Each number is 500 + 40 x the weight over its row's rms, rounded and kept within 0 to 999. Layers, rows and columns count from 0. Numbers have three digits each. The size before them is the row's rms in percent of the matrix's.

# layer 3 attention query, 64x64, rms 0.286, rows 0-63, columns 0-63
188:482485482512515471473436468511429597561495478555521515498491517505563418497469461512584459434487412507481535498493524528534487423561480494515510474486512533534538515481554469492528510573466579
172:533446596566434466472503506502404507484519504554485494513496434540489546552522487582514519540490442429526442495500465556559509513481550448496491512453444498479433494539519482520488563519521480
119:494414539514514488514480496469511509487497466585413433445555496507482489505514535477485433528513460568435462480476452566474524549478479567511535473527501542452456508512499485524524434513392535
039:446478488453511520535566497491465541524530565607502515474502491476537498424491556482478575511507486464508528501495584480583427510569486429468484512502503527460513486451548454450505571471483489
133:572436454496493553516426399431492483505471479453451539523486468462474528453481499515507536530516503476526491555511506486473535482441495487454523539401487467514480533512475581581443555484511535
105:461479457505531531507471550559565460465444588415474531487452498510434509524491512450474579514478484544558486524505447447467522504531583478485511521430508560513513500555500469473551452449508538
101:463502450464473471509500516486508473495482526446492514484519431426534487493474472526468451594521506543536452517455499543544575531471492482535462482421461451516508536497450539610444598506500493
081:520499496510473597506507521557503552543517543427525556569489482543491437578450441489475541538587536449532520522546578510518520458528483528494489515527490447494509527517531515484463567483540430
177:455551474450457540510505450461505461533520529483463487502488522464457552490413502548502520496487458582510513573496443569492512495513460489557600455544465472518541465464484527472578499415512527
149:512463526510455472458553560458454576452528485560515507461525472468543553468524510525425513526488466517510513411513494394488514512472491437488482501486571519502499483547455509556597547509554512
078:510520523572525526507511539454469573466533506583500528487432483424473427466450455544558447501529486533489486414499506488525453552550510464533571454472554479529421517531467501509494490512526543
114:457431457519554459524486537488527506459478503578416447428555496537488455446509586500521469518497449556524473475449485534515558514496504575525545488506534565470498530503460506524519465441431525
074:464473518494538542421497512444558526552555497547494490470534502521466545469545484441512528492520494584487570491566484527521500454512535530532517473566509507460422526509534494469546388480474423
075:428531489510525499402476539450558491518445452538472464474427506484487496526545469522437527450518527525508461439430426500501548487523528421509469453477536488475445497471463491523558526454428524
068:437512543507491462503551518472546441489451540506491421451501469529523492560488524444517439579496484492487499456439513477487572557424499428451471535462561486502483516497427498561484470498426498
094:463413530525536508495494478538490521508505529580424445506516479470424540555493539503543487503522507506449523399486531510478572479481487590536527497528480531429457562503482499506506456438446547
072:526510461524503505526519489430496495510527541453483538508526538406526516537511510449490423508492461548434535470521495487562494539551498549445526499478476437538599533463496543573598513522448474
077:550410561483467547471544535466513483504476482529500593508456462498519510445476532465525506490538516463423487469504513460509432519446550451474525437425530472531551528503522575423460535487505537
070:450532535520557451547480428467487507454502572496500459439502534442466516475498507493534472529581482550475517490531504521526558481457543581514482398431447526454498474483523493508487477563426527
093:514518463507547533523524482377504413524492535475535534448563524506554495468539535514481481575507463537570496457497454519433536606461518488494445530457503498506532457509501525535499437501453506
082:471494437526498583490543489458492506546518573498491500472585447464504480545508543548450457477532520524495484540502452464503549466457535528537484535429548473554621528495517438552500529528470466
064:432502486462531523474415481494491519488520489466518465425569528504510532479561500523501500471484540598498480513453486546478561469440523522507557477615513544534421488517463528529499491458423525
064:551510478568445553490472514445498552456459447483540540496440530380519504460478413486495497494460453482542546551477501506446450558477533481467503476464492436527506495457485481543497527559524561
064:440505468523496453586487522429479507518463483506503450484464496546522573555473483543474521519553485478540521492459453486464613469440507590504464471505516568524463526564496530544482566544493509
075:448471514534490557541500512514544528494480529478533487503495431518456530485488485558509541546512463519507465515524343550468560546505494505457513396492537566485433494509469506504511489582495537
090:434525514493503504482487443533460526538514559473472413497555462493458520553476447515524587512466539472478567483502519537517484544526503506526451517522476617490500510482574509421527454433458468
062:555479531516478480496429409469437491456488527473453518483522486432537512528512519530538503487502461473448434482547433472472452479520547447449519445437404531497480542504550562534486460562504495
079:527562578481404504554519482438488476450519461474455487447475554448459501516453530514487484503481441495516467422469474561439524551442476504506498461518484431520508424503417513496471545469485502
052:472524475451523500490538475468495508517385436598537515472494493551538440446426468523535473526522525460483513497494507532521523483524436558494566472471485547524512614502534512505491478479485577
075:413482496530497508475508492622481482517551537467472427449484455505484547493470554480510506489526531494454518545498547562494547508538571614481500523520493537498485533552498462473505571455504563
068:514474537426509548480480508536586553551476500501496572516497521577481415430463544450578535481574482550522551518480494512556535464532450565487562516480524488455494505500527490478471487500498439
085:439469441429442560467518481550516477506511506540479553519510493526459469500566494501521482496537517489467542532505496528566505452611532528558537502438526502375507502549533503523526521447504447
107:459525437456544512580507565463468508468510481538548476458513496523518525443555403497403513564494533511496520502477554442505511554447468489500520540530499533466495516580488556548537455470556495
110:531488419486552458483491527522541495499530546506444535465478525541457425467439528410544471517498529527481556482456534465518519476517536489548494476543607520486505548518585505493514453513564572
067:493501466472420543530481491487513482532561535499543588527462487484599518453513458449494438464493517465442513511521558478499393507499548465494454553433489441539529517503526519532536522542563512
072:437472508514511425485557498477466545456463572542481447429499454487451602524472533537512518496530508521499479469537460532492595550466484560533497448507524514444489521522460507585506495471445541
121:525519529440459511491560450513493559511519489552542597531473519532519527468510459502490545500503480498451510488516531456583364494552458440424497526478508475538482509446548517442513521532527468
090:477543518452506552538448441573534427590483530498527442475514425447530496503476511487526459516462521482559495518457552480466539462505467436450521489504545557492483497424489527595474538504465513
095:509478497543495545473464576574484562526364415492524551476492505528491517479500569489528487469456480525501461559475496446519533513501548506528484499533495451491497528476574511455398496541473507
087:482521521593524506493491529376479469537492529464502498517561512471530597552481533424496518540495447507501451510495500510468533501479548521552464523615506487558492445542474477483505468533469542
100:516453568435456498531577459490535571483452553493530496504478447543510453500411459548480443477513474595493527450480523539512524539491432514494534444541488461469486475521507475465510523473510408
096:529509550528503499502469488497474456503551441564429536445532475522489552504576448494513550576531536405563451469528504452521486549468503464529495592479522476521530523516489492573444501450537478
035:566471441480494593548532510453437503463512558539415527518483460494452505513568433467478519454461503538496515533570515470460465545534464488500523525606521510499463517474475541501492462515569466
062:537557557482463521504517562475484493554552462543579571552485542491572497445474436436504488476443546460511525539538525476496426524527449458440496507477505457505575483518543517499518512548567493
088:554555494557500450543440519469476471487492620484505399437508480455448447485533517588487461560479476559511454533491487519491543523427487514484522489441516465545453467479493493510517466475481491
089:495523499512451506532542446555490532591429439457506373528520506472539444499557502505541514562494462464553495462542472512536532528493506513540548464485537480505570482504436523513541524501427526
090:475476474499514524388567545507465466550514604528530509486485487459470501563534401508492491494515474472492504487481513499516565543479497537414544529534455489552492404496487535523464471528442514
078:501544464551428523454532517488552540534525496507452441538556551497517506592471501508486441523490511431546471453550480503427547497523503517451465480510489536439537412453523499529463586536494474
127:572473571464491499526533507490601512487462532505485535504432489545450423534459497516541547538503474518614567478515495532518511554519450471526458480527555484438426474499527476504498519460485448
133:446492435567509544504482537508517520486472492435525513513536520481421549522496507509489618529431505476497487492475397489405513454510517527452495463524465527459451447448430503483500468512489452
129:506589412453461467496565473458423503481429455514500502474513506511518494460462434537509500525485448519503524437439471532455508510560422499523494427555503489537514518542542542546468472448540467
126:507436585509409533523540471481479543491451514488489519484488427475515587462480471550407532508511513478516497506513484489430517504427513558449557457486445497490504496583493531500449553528545476
112:497525515509492556496523468447516482567516507514568552446446518451490497491502540444473435482521439581524558476534491527429447488513521543483434448400527456540525473513448448498472545478491553
130:450583546416492495509476508515498453472576512479427479495478573545488544514489560493468561477472504521472518477529512507513503499445469498509536490565419443504529456503450510421473473409443490
075:497556564526459501469541480515461460489517443537538521532568490515509539537548451535515482519483496535539467467581478476525475594547425494518506595487466494523450502492426483525520533437476420
077:492512454439554521524472513467502495468466403521536509478539540476498532479636439512423542514586546475534452547449521500501493527440510513484486495488520499443477513544509539547492515426469506
120:464533511542547530440462453546505621477502537474569484518549492517536513480455462478460487529520498516534477498545514611497482527461413500480490490518505551468520522483545533428480460483415532
127:527425479486489516512566445448487495547475489454513494503463587459471568475465503509514459507487498553458547538487535495465502541588544526520520478499470518443423475480533584460595525446473519
108:565473551465539434535507558522490550443508522479527458484484524512570493495557517420431508494501534533451482423546566459542549488549460475483493451528565497470430462499496533463553460531516467
102:440491432472491515517528603482582484487492501484582496532489473521461448450450506498457432570432529535497498536491525469474533520463467465510568513539554500513562513567442480520548516459544496
082:427454533458485479543506459484545542538479492473496459563512432511531459535510504509472447448537445535465486512436530529496514480542443549539503487487466442516534501442431445509500544498456371
097:451544481470495469570504544495499506562514496546496453500465516506477465526504460524512518539463421491486612569492571507496490465430481525471498517495446548406474541511474548562501460590492483
111:501563537504439493526490535463454474470508441469586512504454510480520486506542532550569481461491468479534437498510496579538491435498520416448553453470474443512497404469476509506452570543503514
119:532527459467466565468436506502482576494507496461467544501537544460509502515508456562473486417480497573546500564503451526525464479501466545480562469586543477515478482504549426532584503560475528